{"num_hidden_layers": 8, "intermediate_size": 704, "norm_place": "pre", "norm_eps": 1e-05, "attn_scale": 0.0884, "init": "trunc", "init_std_qkv": 0.0251, "init_std_o": 0.00628, "optimizer": "laprop", "warmup_steps": 210, "decay_shape": "linear"}
Each number is 50 + 10 x the weight over its row's rms, rounded and kept within 0 to 99. Layers, rows and columns count from 0. The size before them is the row's rms in percent of the matrix's.

# layer 3 MLP gate, 704x256, rms 0.0485, rows 114-150, columns 128-191
094:66 54 49 61 39 56 37 41 39 28 35 39 57 58 63 43 31 52 50 40 54 57 58 64 51 30 30 36 35 62 42 69 43 37 57 58 48 36 43 49 54 40 35 58 55 39 32 42 60 64 47 46 48 43 53 49 50 53 47 57 41 35 27 45
102:49 54 60 46 58 46 47 53 52 50 45 49 50 54 39 45 52 56 53 51 44 57 58 65 58 37 41 48 68 58 57 37 40 70 58 54 63 31 27 53 63 52 53 41 42 46 54 55 49 61 59 33 46 43 53 37 46 52 40 64 48 63 44 53
098:32 21 46 45 55 48 50 31 38 43 41 62 38 34 48 50 42 34 47 45 52 46 35 40 40 66 66 54 62 51 33 35 46 42 48 49 26 50 49 65 48 57 56 56 57 50 47 50 47 40 62 42 48 57 53 62 45 52 58 52 47 55 42 31
095:36 57 54 45 46 49 56 42 44 66 48 50 49 56 80 45 49 58 43 65 54 53 49 54 46 49 66 61 61 56 37 43 48 28 24 32 63 33 59 36 50 49 60 50 55 21 70 45 58 42 51 46 41 56 40 48 46 41 34 46 52 32 51 57
104:41 56 58 42 65 65 35 41 56 44 52 48 47 44 70 50 53 61 48 65 27 49 52 50 52 75 38 38 39 60 50 45 50 46 47 48 42 55 64 59 41 32 39 79 50 53 50 59 40 41 54 41 48 51 43 38 44 50 48 58 18 55 47 45
092:39 57 46 56 54 25 48 50 34 47 69 49 45 59 47 41 47 59 53 42 47 42 34 57 55 32 46 55 45 52 55 45 51 34 50 39 39 20 63 55 66 71 29 65 53 59 32 42 62 54 58 36 48 48 37 60 44 62 45 48 29 59 63 49
100:42 53 50 55 47 56 43 30 62 46 64 50 47 58 57 48 27 43 46 57 40 40 46 50 31 46 42 63 37 59 29 44 38 44 27 30 35 66 27 39 45 54 60 55 58 57 50 55 44 48 49 61 47 40 53 44 58 47 52 61 62 44 55 59
107:57 42 49 55 49 66 45 32 44 40 69 46 42 56 56 44 41 48 49 49 67 48 49 53 43 54 61 62 53 56 49 28 55 46 51 56 49 60 69 62 44 52 54 46 53 53 39 79 36 41 53 23 53 47 34 45 56 31 42 44 62 47 36 32
098:38 54 44 43 72 44 36 53 34 34 43 25 41 48 59 59 39 52 60 42 39 52 41 22 59 33 70 49 53 58 44 41 74 48 54 43 61 32 42 59 25 44 36 40 37 48 64 52 41 44 51 43 49 50 33 37 48 45 38 50 52 62 44 56
095:62 59 57 50 45 44 43 43 39 60 68 46 54 54 41 64 42 55 59 59 48 50 62 47 55 46 55 59 44 64 59 42 56 26 38 37 65 41 51 48 34 44 49 54 38 68 50 35 41 40 60 45 42 66 55 56 26 43 58 52 54 47 34 48
101:51 52 48 46 46 28 40 66 56 60 47 46 54 47 48 71 44 53 48 61 42 50 44 67 39 62 65 31 30 61 66 49 57 63 53 52 53 50 40 48 54 53 47 51 61 52 38 53 40 63 51 60 65 52 34 51 56 47 46 34 40 48 33 49
098:41 54 52 50 54 44 60 55 38 57 62 37 42 65 56 49 52 16 54 66 47 63 68 65 63 52 59 47 47 53 44 59 59 47 45 66 54 57 47 49 44 62 60 55 40 35 56 56 35 40 38 51 51 57 52 46 61 63 47 41 36 54 39 43
103:36 65 55 34 41 60 51 48 44 59 52 59 47 63 60 59 35 34 62 57 66 63 64 58 49 47 42 43 59 43 66 46 47 49 55 47 43 39 57 40 55 55 67 49 47 41 39 55 43 50 40 47 59 49 48 54 47 42 61 46 50 50 61 28
101:33 45 44 45 61 55 51 60 52 49 53 57 43 47 70 48 45 48 42 59 57 46 45 57 62 52 47 43 65 47 56 64 65 57 53 31 38 51 48 58 50 56 44 34 62 51 67 65 38 52 44 42 47 47 38 55 35 52 42 50 41 42 48 35
093:46 29 65 64 41 51 57 38 61 31 60 46 50 40 53 68 43 52 49 49 34 52 65 44 57 49 58 38 65 42 72 35 51 59 58 47 50 45 61 42 46 53 43 41 57 64 61 51 49 42 44 47 60 52 32 60 53 45 42 53 54 36 59 54
106:47 52 50 49 51 41 51 50 70 60 57 48 42 38 42 49 53 40 54 54 53 54 49 56 56 63 43 61 33 46 46 38 56 44 48 74 45 45 59 57 45 79 49 50 40 60 50 66 50 46 59 36 53 43 32 63 52 63 56 51 29 56 41 30
101:35 63 57 71 57 45 47 40 35 41 36 48 49 59 71 65 56 38 48 40 51 58 39 40 54 38 35 54 61 54 53 59 49 56 60 48 35 46 45 49 66 62 45 61 53 39 65 42 45 45 45 57 59 53 45 46 65 55 60 53 39 41 44 39
106:60 64 72 55 42 49 66 66 42 46 43 42 64 59 52 49 37 28 64 39 51 50 42 48 71 45 42 65 35 49 39 64 50 40 58 49 60 41 56 54 36 56 55 35 52 43 48 58 52 32 45 30 61 45 62 43 48 58 61 55 54 48 51 52
104:53 46 61 42 66 22 36 38 45 59 43 29 52 55 51 49 52 44 37 61 44 64 49 49 54 54 34 44 44 63 51 73 46 54 60 58 42 45 41 48 59 43 62 37 53 46 44 58 38 60 50 53 43 32 38 46 64 63 49 41 48 59 68 59
098:50 46 39 45 50 63 36 68 55 46 55 50 50 35 64 42 36 60 41 50 52 53 45 31 52 42 41 43 49 54 62 51 58 61 46 52 59 54 51 41 34 60 39 47 56 49 58 54 28 58 55 43 59 51 52 39 52 43 70 42 55 56 38 50
098:51 46 42 43 62 61 66 50 46 39 48 51 37 42 55 41 39 61 72 48 35 45 68 60 61 63 58 57 46 57 45 66 51 55 55 53 52 69 33 50 44 53 48 33 45 57 49 62 41 42 40 52 60 54 48 32 40 48 38 58 54 50 39 65
108:69 49 46 50 62 61 39 48 49 37 45 32 37 49 46 43 40 48 70 65 52 61 55 53 52 57 39 55 58 62 56 26 55 39 49 45 62 41 39 49 47 66 43 43 35 43 67 50 55 49 48 38 34 35 36 50 53 51 46 41 55 63 62 58
105:40 40 41 59 45 56 51 42 55 46 41 52 54 52 56 43 40 52 60 55 48 37 29 52 49 63 50 68 45 54 44 60 56 41 75 44 47 67 61 53 37 52 54 64 49 56 60 59 55 59 62 51 38 55 55 64 41 59 38 31 48 58 56 36
101:50 62 47 63 46 63 57 45 45 47 46 43 32 53 61 52 59 65 58 46 69 36 62 43 53 43 52 54 37 57 38 61 34 52 52 53 47 46 37 34 38 48 57 30 30 48 55 52 49 51 41 71 46 47 59 47 41 51 55 62 61 44 56 30
104:47 57 61 37 66 50 34 56 49 42 55 59 57 47 60 39 60 47 48 46 48 67 54 59 60 57 75 59 31 49 41 53 44 56 73 51 47 59 50 48 51 66 65 33 46 30 55 41 54 70 52 56 55 63 50 59 49 55 64 45 43 47 42 61
092:52 63 50 41 44 51 49 48 59 54 33 36 46 44 59 52 42 46 44 53 31 37 40 57 51 67 39 58 48 50 49 39 65 43 41 59 45 40 46 45 48 59 54 43 47 40 69 42 50 57 51 50 40 58 48 46 44 59 54 54 76 51 30 38
106:31 47 46 45 57 51 42 57 20 53 49 51 46 42 41 55 50 54 59 52 36 54 28 47 40 38 51 54 48 55 48 38 46 41 55 56 59 50 47 59 34 62 37 46 54 56 66 54 48 43 37 66 36 34 31 48 48 45 36 53 45 47 52 38
098:33 48 54 51 48 77 44 54 58 43 28 51 45 37 54 55 43 55 41 58 50 52 60 61 41 50 67 43 30 48 46 56 53 73 44 43 55 55 49 58 57 72 43 47 52 52 36 37 48 52 53 69 27 40 49 63 39 37 57 49 46 51 62 51
098:57 51 31 43 39 63 37 55 59 37 38 49 57 44 58 44 56 48 49 59 70 39 63 48 32 54 64 34 44 64 64 44 59 51 58 49 48 41 47 52 56 55 60 69 61 41 59 60 50 61 39 43 59 52 54 46 58 40 47 42 43 37 49 41
100:47 41 66 40 43 57 77 61 54 55 51 31 47 47 60 73 45 67 41 60 35 52 68 62 50 60 53 39 37 54 51 49 39 59 57 49 58 37 50 64 47 70 60 71 33 36 46 51 55 25 35 50 58 40 38 53 58 32 61 24 40 50 42 66
103:47 79 47 49 38 46 61 50 55 49 43 46 53 64 55 49 35 55 39 57 34 46 53 51 66 38 43 35 45 44 42 60 61 58 39 51 42 61 51 66 58 57 60 52 45 50 69 59 59 66 48 45 45 54 50 48 53 56 42 45 59 55 49 62
096:60 37 30 55 49 51 42 44 44 46 53 26 34 50 45 49 56 41 41 48 53 35 50 61 33 49 53 53 64 63 69 54 63 43 51 60 67 43 60 51 35 35 49 55 43 57 62 57 40 76 58 57 63 46 41 61 38 55 55 48 59 50 32 30
096:48 47 40 65 55 36 47 42 46 43 61 54 41 63 45 55 55 64 58 63 52 36 58 69 32 40 50 56 50 45 59 54 71 59 54 54 51 57 59 48 40 56 41 47 54 60 39 43 25 58 52 42 42 41 56 38 52 53 62 48 27 49 47 49
090:45 41 29 53 74 60 36 46 63 53 43 51 51 50 48 52 59 43 36 66 43 45 65 44 60 70 52 47 72 55 45 41 52 41 55 53 39 59 48 66 65 41 71 57 45 49 54 49 62 59 49 41 52 58 49 55 55 46 38 46 50 56 56 33
100:41 43 52 52 54 21 52 48 38 60 50 36 32 49 48 47 45 49 67 56 43 49 32 59 33 42 40 49 52 50 53 63 60 44 58 58 40 55 58 43 59 66 51 52 31 56 37 48 35 45 64 46 46 55 67 65 47 62 39 38 43 47 68 34
108:49 37 52 34 60 51 59 51 53 51 58 67 58 45 52 57 50 63 45 50 59 60 42 62 38 44 47 64 38 50 44 53 44 55 56 36 39 39 61 63 67 61 55 26 55 55 57 43 38 58 46 58 52 59 36 55 47 59 43 31 31 39 37 62
093:47 52 42 64 52 32 53 49 43 44 56 40 36 48 47 55 54 51 47 58 57 55 41 52 59 51 57 32 74 59 73 62 47 44 43 44 50 32 45 39 50 50 26 52 53 59 31 44 54 56 49 46 35 55 45 38 46 45 55 45 38 39 45 43
# layer 3 MLP up, 704x256, rms 0.0451, rows 114-149, columns 128-191
102:48 53 57 46 55 52 50 42 57 55 70 45 45 54 54 49 51 29 31 54 46 49 65 63 45 53 53 52 48 31 43 56 59 62 42 63 48 50 73 45 66 42 48 53 49 58 46 56 55 58 63 37 48 38 37 49 48 55 45 42 32 55 64 55
106:47 55 61 31 49 54 38 29 40 56 57 45 51 47 52 56 57 72 61 53 47 45 61 58 38 43 55 45 42 46 61 54 39 61 46 56 65 44 35 61 38 51 49 42 54 48 59 54 34 62 35 59 58 55 53 58 52 57 53 38 51 45 63 55
103:62 51 35 54 51 29 47 62 40 47 50 41 31 49 29 38 42 61 64 53 59 47 64 55 52 34 48 58 42 47 58 46 50 34 54 49 39 35 44 57 48 75 60 46 48 41 50 46 35 55 42 38 47 44 39 44 68 61 44 49 39 61 45 47
099:45 48 62 65 52 45 63 61 52 49 50 42 47 45 42 54 44 37 42 69 50 47 54 46 44 38 45 45 41 45 50 54 49 58 56 35 74 48 53 56 73 44 30 58 66 45 50 60 72 58 40 43 52 41 56 41 82 55 50 34 48 64 32 47
101:44 49 66 48 43 58 40 57 64 67 49 50 56 53 66 31 62 43 44 53 59 43 52 39 58 50 62 63 51 60 52 62 54 56 64 30 56 62 40 51 44 46 66 39 48 66 36 51 43 50 74 64 60 37 53 51 49 53 36 59 57 53 32 48
100:57 49 59 54 39 51 58 57 63 42 35 59 42 53 55 51 57 24 51 57 57 52 74 41 51 58 51 57 48 64 43 55 61 57 40 50 55 53 40 65 59 53 64 28 48 58 38 44 54 35 52 58 53 35 63 45 67 48 48 40 47 37 69 44
102:57 48 37 55 60 69 55 37 40 48 53 29 50 23 53 46 46 59 61 30 39 62 31 53 50 60 49 56 44 47 49 58 50 47 45 42 47 51 68 49 46 54 47 31 44 48 48 61 51 70 44 49 65 51 43 66 48 52 41 42 43 66 50 41
102:33 59 71 50 59 38 69 55 51 60 49 45 56 54 55 53 56 47 28 47 55 57 71 40 42 63 68 66 45 56 65 50 42 56 50 36 48 45 42 49 44 36 47 48 34 43 36 57 47 40 46 53 48 47 56 30 67 49 50 21 63 58 69 44
102:51 37 33 61 40 55 42 46 62 64 49 56 42 78 43 53 39 40 46 33 48 63 51 72 49 60 40 39 44 65 64 64 48 50 51 48 36 59 62 51 59 48 49 54 43 64 56 56 56 39 55 36 42 61 52 61 67 47 50 38 52 40 35 49
095:55 48 53 40 57 60 47 41 48 55 47 60 60 56 48 38 46 42 41 66 42 48 53 35 42 51 50 29 57 52 44 49 51 46 37 50 28 62 50 36 46 51 52 44 42 35 37 44 64 49 55 46 38 50 49 53 47 43 41 64 67 54 50 57
099:30 55 59 58 58 55 39 41 40 41 51 55 47 27 62 49 49 60 49 63 58 58 41 57 60 42 47 40 47 48 34 50 47 40 54 54 42 54 61 39 55 41 46 45 63 71 57 37 53 40 60 52 51 53 40 57 56 34 60 38 46 39 42 61
095:52 52 35 57 59 27 62 39 45 58 57 49 38 55 53 37 62 56 43 74 46 56 70 69 51 51 35 48 49 35 41 42 55 38 42 68 51 73 65 46 71 53 67 38 42 36 57 58 36 63 47 65 69 50 55 47 55 63 58 32 36 46 55 54
100:67 44 29 45 56 66 52 63 41 63 48 58 43 56 71 65 53 65 62 53 42 43 52 40 58 50 41 35 50 47 40 58 48 38 34 51 39 48 35 42 73 48 50 50 41 48 37 60 34 48 44 57 48 60 42 55 41 31 67 47 58 46 36 54
107:57 54 34 51 38 52 45 50 54 46 51 33 43 44 44 49 53 43 37 50 50 38 29 48 48 38 65 54 61 57 48 33 35 46 59 64 42 48 43 51 72 44 35 54 48 51 50 44 45 57 56 64 58 72 40 48 47 40 55 27 45 43 68 50
097:50 41 47 57 63 59 42 36 54 40 41 41 49 56 58 54 46 42 49 40 29 56 49 36 52 60 64 53 46 41 61 46 47 36 69 54 29 45 53 58 43 43 49 32 37 66 66 39 66 58 39 29 41 52 40 53 45 39 56 41 39 58 66 54
108:58 57 51 53 49 42 72 35 37 52 45 53 57 50 51 37 37 44 49 38 49 66 46 61 63 42 53 62 43 53 39 68 47 53 41 46 54 53 49 58 57 42 50 38 37 48 57 47 33 41 57 41 50 46 55 33 49 61 38 52 51 61 32 58
098:31 57 44 41 25 46 56 62 52 65 47 38 62 57 54 26 45 46 39 61 53 64 64 66 43 47 47 51 72 44 34 37 39 60 49 40 70 51 71 43 61 60 50 41 48 47 59 39 60 56 57 51 57 54 36 34 42 47 48 54 54 68 39 39
103:48 60 50 45 59 47 44 60 55 57 48 59 50 44 48 47 46 52 35 59 79 42 44 53 51 45 47 53 48 47 42 41 39 65 46 53 43 55 48 63 65 44 48 44 64 38 44 26 41 60 32 49 63 64 43 38 45 40 56 32 47 64 59 47
102:50 55 58 69 50 74 68 60 61 40 41 51 61 48 49 58 56 50 34 52 67 39 56 61 52 54 40 46 57 63 33 45 58 46 59 31 66 53 49 44 62 37 56 46 45 66 42 78 44 57 52 53 47 39 54 52 50 64 42 38 46 59 49 48
092:33 44 54 69 57 41 54 47 60 63 72 40 53 37 62 42 43 36 42 51 44 60 46 54 46 57 55 43 41 53 55 50 46 57 50 54 64 45 71 45 43 42 53 58 54 38 56 51 53 56 50 55 57 51 54 41 44 67 50 46 39 59 49 48
101:58 52 59 55 36 50 34 63 31 42 60 48 45 58 43 37 47 70 56 62 44 25 51 57 70 65 43 59 43 54 56 47 55 48 41 47 59 57 51 44 45 49 39 46 58 54 46 46 48 52 76 54 56 51 49 62 63 34 51 49 54 20 58 40
103:53 44 50 49 66 54 29 59 44 57 49 66 44 57 44 54 48 52 24 49 53 45 31 47 37 43 45 58 54 41 44 59 37 46 51 35 46 50 61 50 58 34 63 68 65 38 21 42 50 37 44 49 67 62 33 51 59 46 52 53 49 61 48 43
104:54 55 61 59 56 54 41 51 49 52 52 42 44 59 55 63 67 42 36 54 47 29 62 43 59 43 48 43 53 47 51 51 24 61 56 67 54 49 52 70 53 49 55 48 48 64 45 38 68 38 51 33 45 38 63 29 63 52 80 43 47 80 68 40
099:42 42 61 57 48 61 31 49 55 54 38 53 64 32 44 29 38 68 50 58 36 57 50 62 70 48 38 43 49 47 45 56 57 40 47 63 52 55 44 26 35 64 52 46 57 25 45 54 50 52 51 47 51 43 44 50 54 32 54 32 48 42 38 60
103:41 56 53 51 42 43 72 39 71 47 27 52 57 65 41 60 51 58 42 39 45 59 51 54 44 46 48 48 63 62 67 38 53 52 42 57 46 57 37 42 66 57 54 48 44 47 44 47 50 44 38 34 47 42 51 46 47 45 36 41 56 40 60 77
098:49 48 78 66 62 52 60 49 39 58 55 39 46 44 58 61 59 50 59 55 44 63 65 36 52 55 54 53 52 57 57 36 49 60 37 59 63 59 44 55 52 48 59 34 43 49 37 46 47 67 54 44 40 66 54 69 45 47 59 54 54 54 47 51
104:65 43 57 61 45 61 64 49 43 59 42 53 35 48 35 45 47 47 60 53 60 27 39 61 42 58 35 51 61 65 51 40 45 50 53 55 49 50 47 37 60 61 67 31 30 46 42 46 59 59 49 62 55 59 62 20 45 51 47 58 57 51 41 42
098:57 54 48 60 41 43 42 51 52 64 37 50 36 61 32 46 45 36 66 47 60 54 46 50 39 34 42 41 36 51 53 55 49 42 51 53 47 34 43 48 53 52 41 51 50 61 72 55 63 59 44 48 40 51 44 30 69 66 40 53 51 41 44 35
098:68 63 49 51 67 57 53 64 55 36 37 50 33 53 54 49 49 37 37 42 54 54 61 46 44 51 37 34 40 54 43 56 58 48 53 59 59 35 53 60 56 48 48 55 41 46 52 54 44 49 56 43 52 54 56 66 43 42 59 43 36 48 58 63
099:58 44 55 48 52 39 60 25 68 41 36 59 40 40 45 46 39 58 50 42 37 72 55 52 48 60 18 68 50 61 36 52 49 33 58 69 55 46 57 67 57 51 60 47 55 52 67 42 49 56 62 63 43 56 50 48 57 54 59 53 42 26 44 40
107:34 52 44 49 63 49 37 55 50 54 49 44 40 36 52 56 46 38 54 75 45 73 62 41 47 54 50 44 53 49 37 57 37 43 53 44 50 60 49 46 46 69 41 40 59 51 62 59 50 50 41 43 39 59 58 32 67 42 34 39 60 35 57 65
103:54 65 49 57 51 32 50 38 52 61 51 49 41 66 65 38 63 47 39 33 53 52 46 51 45 59 31 44 49 49 42 57 55 37 61 47 58 09 52 52 44 35 56 60 50 56 40 39 59 57 69 53 58 40 54 60 41 60 43 65 65 71 61 53
102:47 52 54 61 52 33 49 79 72 38 40 41 24 51 60 49 47 49 56 42 44 41 43 43 40 48 52 69 52 51 47 51 46 41 63 46 47 47 44 45 43 48 59 45 45 58 56 30 36 44 59 53 52 44 49 46 47 61 54 49 47 50 46 63
099:55 64 51 45 46 46 56 45 51 48 51 47 44 58 57 51 48 46 57 46 55 56 44 38 43 46 46 54 43 58 64 48 49 42 47 51 57 50 45 48 43 72 44 60 62 56 52 68 51 32 61 33 61 48 54 43 44 45 66 53 38 42 56 40
097:42 64 54 51 54 51 50 45 53 57 69 51 57 62 43 55 45 43 54 65 42 74 44 56 44 59 85 34 46 44 43 46 63 48 47 70 52 50 60 55 57 44 44 52 56 61 79 45 54 44 42 27 41 48 59 55 42 41 78 47 40 67 57 56
101:48 52 55 46 54 57 47 61 52 40 59 51 43 61 41 60 55 52 42 42 35 52 35 61 32 46 44 66 43 52 60 53 54 32 48 41 38 52 42 54 53 70 55 36 46 47 46 61 43 49 51 62 51 63 50 57 54 51 35 49 47 46 54 45
# layer 3 MLP down (transposed), 704x256, rms 0.0444, rows 114-149, columns 128-191
099:60 37 49 45 26 42 53 28 46 44 50 57 40 38 54 45 56 56 41 33 31 36 62 67 45 48 31 58 60 40 58 40 61 44 44 53 48 50 47 44 53 47 53 56 52 43 44 52 48 57 62 44 55 63 70 51 56 60 44 55 54 60 50 63
106:41 60 57 53 41 47 60 50 47 43 59 54 26 67 51 54 43 46 61 51 42 44 39 46 70 65 57 58 37 61 41 64 49 34 57 27 46 53 47 51 56 51 40 41 49 68 49 41 56 58 47 51 45 44 53 66 54 45 59 55 53 46 43 47
102:44 58 40 60 60 44 52 52 52 56 45 60 59 62 53 74 55 39 40 42 49 40 31 48 41 54 56 33 44 57 47 41 66 64 34 53 63 58 65 53 57 58 62 37 47 45 51 44 60 35 48 56 59 71 45 48 48 44 65 52 40 39 47 49
099:55 49 47 49 42 31 51 50 52 40 52 58 52 38 53 47 37 65 46 15 37 45 55 69 47 58 65 46 50 72 50 32 49 39 54 23 51 44 51 52 49 42 44 46 65 30 58 40 36 52 54 48 55 64 47 58 60 41 51 58 32 50 64 52
101:37 68 48 56 42 55 37 47 43 65 52 51 64 54 66 44 60 49 58 54 52 58 30 45 64 33 54 63 38 42 58 55 44 42 53 58 52 62 41 47 59 64 46 66 45 57 40 60 55 55 41 46 55 70 55 46 52 58 33 42 42 58 60 51
101:51 47 41 53 54 41 34 52 25 72 47 67 52 57 55 49 55 57 55 37 47 47 51 55 50 41 67 64 48 30 54 64 41 60 52 40 56 48 42 59 42 62 48 31 51 39 53 48 54 75 45 72 47 55 41 60 42 50 46 25 59 72 48 33
105:45 53 41 52 30 55 48 53 59 57 47 51 56 66 48 47 44 47 46 50 47 65 42 48 35 57 57 53 67 51 47 46 50 62 21 61 52 63 48 62 44 43 54 66 58 57 65 42 34 37 58 50 52 52 43 59 70 53 54 62 51 43 44 47
105:60 58 36 48 69 59 40 39 56 60 57 50 59 24 41 61 58 55 68 68 55 63 39 39 63 38 73 74 63 37 32 61 36 34 39 57 60 29 65 42 46 55 38 44 44 52 55 55 61 41 61 58 64 51 66 48 57 63 35 53 36 59 57 51
105:59 57 47 56 49 60 48 37 41 45 38 43 52 61 46 42 44 54 68 36 31 52 49 56 45 48 62 53 38 75 54 66 62 42 61 44 44 46 59 56 46 55 39 40 39 48 55 58 55 61 47 57 42 45 58 50 40 41 46 49 56 40 39 53
096:57 47 49 45 62 57 52 47 48 53 43 54 56 56 38 67 51 47 46 57 42 39 46 68 49 44 44 55 44 50 39 38 43 62 65 49 45 58 39 48 25 60 47 59 44 59 62 58 42 45 32 44 59 50 47 35 54 51 55 58 46 51 54 39
096:43 59 44 60 64 44 48 33 51 34 50 55 64 62 55 70 48 44 36 46 28 63 61 46 34 48 60 44 47 47 40 39 55 46 42 35 48 65 42 40 58 47 49 52 62 24 38 48 37 68 60 44 55 52 21 61 43 57 50 46 62 52 54 38
095:61 45 43 32 33 35 39 53 43 55 40 56 66 48 48 40 59 59 34 46 48 47 40 35 54 53 48 56 49 60 66 32 49 62 46 41 46 35 41 59 58 41 48 51 44 54 53 30 62 58 66 62 62 43 54 51 34 33 56 35 49 54 63 64
104:56 57 34 64 68 53 50 56 37 60 38 58 67 41 50 46 59 45 33 62 47 43 27 46 55 45 71 47 41 51 54 53 62 63 42 45 63 56 54 45 41 53 49 35 41 32 47 53 59 55 60 65 42 32 52 36 43 46 37 50 37 59 56 53
107:45 53 46 39 56 40 38 45 53 51 49 40 30 62 37 61 50 43 56 76 60 31 51 44 47 56 58 51 61 53 60 46 50 38 46 72 52 29 55 53 52 58 50 48 43 59 43 35 46 48 55 50 64 44 51 40 61 42 66 41 58 54 61 56
096:40 46 52 47 54 62 73 45 57 60 35 64 52 67 42 65 40 61 54 39 59 73 53 57 46 29 57 51 58 55 38 63 68 36 39 57 52 64 51 49 55 37 61 36 53 50 41 44 54 52 41 52 47 62 66 52 56 43 38 43 50 24 38 62
106:48 49 73 35 44 57 55 46 64 40 66 53 20 46 46 43 67 55 41 36 49 63 52 70 50 34 58 40 53 53 45 53 68 31 67 53 60 51 64 54 50 40 46 62 56 23 67 48 48 70 51 43 51 52 65 45 69 51 50 34 48 42 57 60
098:47 40 51 65 44 55 38 58 47 54 50 58 58 52 59 50 47 47 51 51 50 47 52 46 57 35 46 62 39 61 42 36 54 45 41 57 47 62 47 45 47 52 42 70 51 34 52 50 50 45 46 24 57 62 66 66 63 45 75 58 50 42 43 73
099:60 52 53 53 45 54 51 44 46 38 63 56 57 50 69 65 63 51 48 51 67 67 60 63 44 52 49 53 39 43 46 44 41 50 43 63 53 59 65 48 54 57 51 39 48 39 58 39 43 56 41 37 53 51 44 62 59 58 72 48 26 39 49 54
103:62 43 51 71 53 36 42 50 48 48 49 42 52 60 51 50 50 52 33 51 44 37 53 60 49 43 50 52 59 49 51 50 53 67 55 48 47 52 42 47 47 57 44 44 47 36 56 31 36 63 60 52 62 47 53 46 48 48 30 36 63 33 54 51
098:46 50 56 61 62 34 63 58 66 44 37 59 46 66 27 70 40 50 64 76 52 57 42 59 55 57 44 45 52 56 61 43 48 55 57 63 46 53 65 56 62 55 63 61 37 51 56 44 39 44 44 53 54 54 43 54 47 60 33 44 46 52 50 49
099:65 58 54 49 43 69 37 52 57 68 48 45 58 58 54 34 47 40 53 52 46 51 50 45 51 62 51 71 46 42 47 50 30 62 47 47 49 69 39 69 57 43 47 54 41 59 39 52 41 29 55 62 58 58 49 38 46 46 39 58 68 64 54 46
103:49 47 39 52 47 56 36 55 49 50 59 68 43 61 54 49 60 46 53 58 55 50 56 49 63 43 41 58 67 52 69 32 36 66 54 56 62 50 68 51 27 44 67 71 55 44 48 44 38 46 49 46 69 43 38 49 50 48 36 48 56 46 43 31
104:48 53 54 57 47 30 38 61 47 46 29 36 43 47 40 71 62 48 64 44 58 60 54 53 66 63 56 57 63 35 44 47 49 27 51 43 53 44 31 51 32 49 67 59 47 57 45 34 67 54 64 43 44 50 54 56 34 65 58 61 65 37 54 57
101:43 46 43 48 60 63 57 61 31 50 57 37 41 44 68 57 58 42 70 71 45 49 49 62 40 47 45 36 47 67 32 51 58 55 51 49 50 53 42 64 51 63 51 40 45 38 58 52 74 43 49 61 49 49 68 50 46 51 34 36 55 61 62 44
104:68 40 43 54 37 55 64 48 50 47 52 46 47 41 53 48 39 62 51 33 78 67 71 52 43 54 64 78 58 17 62 56 64 49 53 61 51 49 60 52 26 50 64 47 67 44 56 45 37 56 53 49 44 56 56 43 56 59 53 33 46 60 71 50
098:27 54 33 42 54 46 30 57 67 58 60 45 65 45 40 63 49 50 40 38 53 58 56 38 38 49 46 47 64 58 61 40 60 59 61 36 41 61 73 50 52 47 43 38 42 64 56 49 52 47 53 36 44 32 51 42 51 46 37 46 63 41 56 46
105:54 42 51 40 47 64 44 54 46 66 30 42 52 50 44 57 47 57 51 55 32 40 54 63 61 58 58 50 40 48 74 47 51 60 52 54 45 37 49 59 60 55 71 58 51 62 52 50 48 64 58 48 58 43 72 44 49 36 46 56 45 79 55 66
100:38 41 48 83 63 53 49 62 45 45 51 49 59 24 56 46 47 53 25 56 57 37 58 58 49 47 54 50 51 42 42 26 46 54 54 39 54 62 44 54 38 47 58 39 42 60 63 48 44 46 77 59 43 45 50 49 56 49 38 51 52 56 47 50
097:40 43 42 54 35 44 36 60 60 66 55 52 40 60 33 36 51 30 36 51 54 35 59 63 59 51 44 29 62 53 52 48 28 28 50 42 50 64 72 55 39 43 48 52 38 53 51 61 41 46 46 44 62 45 51 57 46 60 72 44 47 57 63 57
100:50 37 31 41 41 49 53 56 54 47 55 59 49 51 54 62 53 39 42 57 61 18 48 54 48 55 53 46 36 49 41 50 48 64 57 63 22 48 76 50 53 37 52 62 43 33 61 32 40 46 56 41 44 38 41 48 63 38 43 42 67 46 61 47
105:63 50 41 55 58 36 78 49 53 51 47 69 70 39 57 56 63 56 49 55 48 53 37 56 44 60 35 36 62 55 56 35 78 40 47 51 68 50 62 47 37 59 39 41 76 45 46 46 42 42 58 59 56 54 39 67 60 48 68 58 41 42 59 38
104:64 51 44 54 47 34 64 26 33 56 59 46 48 45 52 44 55 62 53 47 42 48 32 40 50 48 38 65 56 46 38 58 55 36 54 49 61 46 55 52 31 41 57 55 47 54 36 26 64 45 55 53 43 54 53 54 44 62 42 44 57 58 54 43
100:52 42 42 67 37 43 51 60 41 75 40 59 61 54 54 46 50 74 47 64 63 41 57 52 49 64 44 55 20 52 53 57 56 64 53 37 49 59 61 43 55 60 39 75 58 87 58 59 51 47 59 41 42 69 46 53 35 48 52 55 64 51 46 26
096:63 54 45 38 44 59 78 45 47 53 53 57 43 44 58 54 65 47 38 59 57 59 50 45 31 54 56 42 44 54 46 61 49 43 52 64 52 66 50 48 44 65 68 34 53 50 36 50 46 45 54 48 47 60 50 73 38 36 63 54 43 59 58 58
100:47 60 71 50 65 58 60 48 29 40 55 62 60 46 60 63 47 51 53 39 47 50 50 56 65 22 45 52 51 53 34 62 36 43 53 35 48 47 54 63 40 60 51 39 47 50 42 52 61 65 68 56 40 47 49 48 51 55 38 42 61 41 53 51
087:49 49 57 51 58 31 40 50 48 64 41 44 56 47 62 46 43 53 64 41 56 31 64 36 46 61 47 45 57 53 49 43 53 52 50 50 51 52 46 40 37 29 36 62 59 42 44 45 46 60 48 47 45 37 61 43 52 49 82 45 68 56 45 36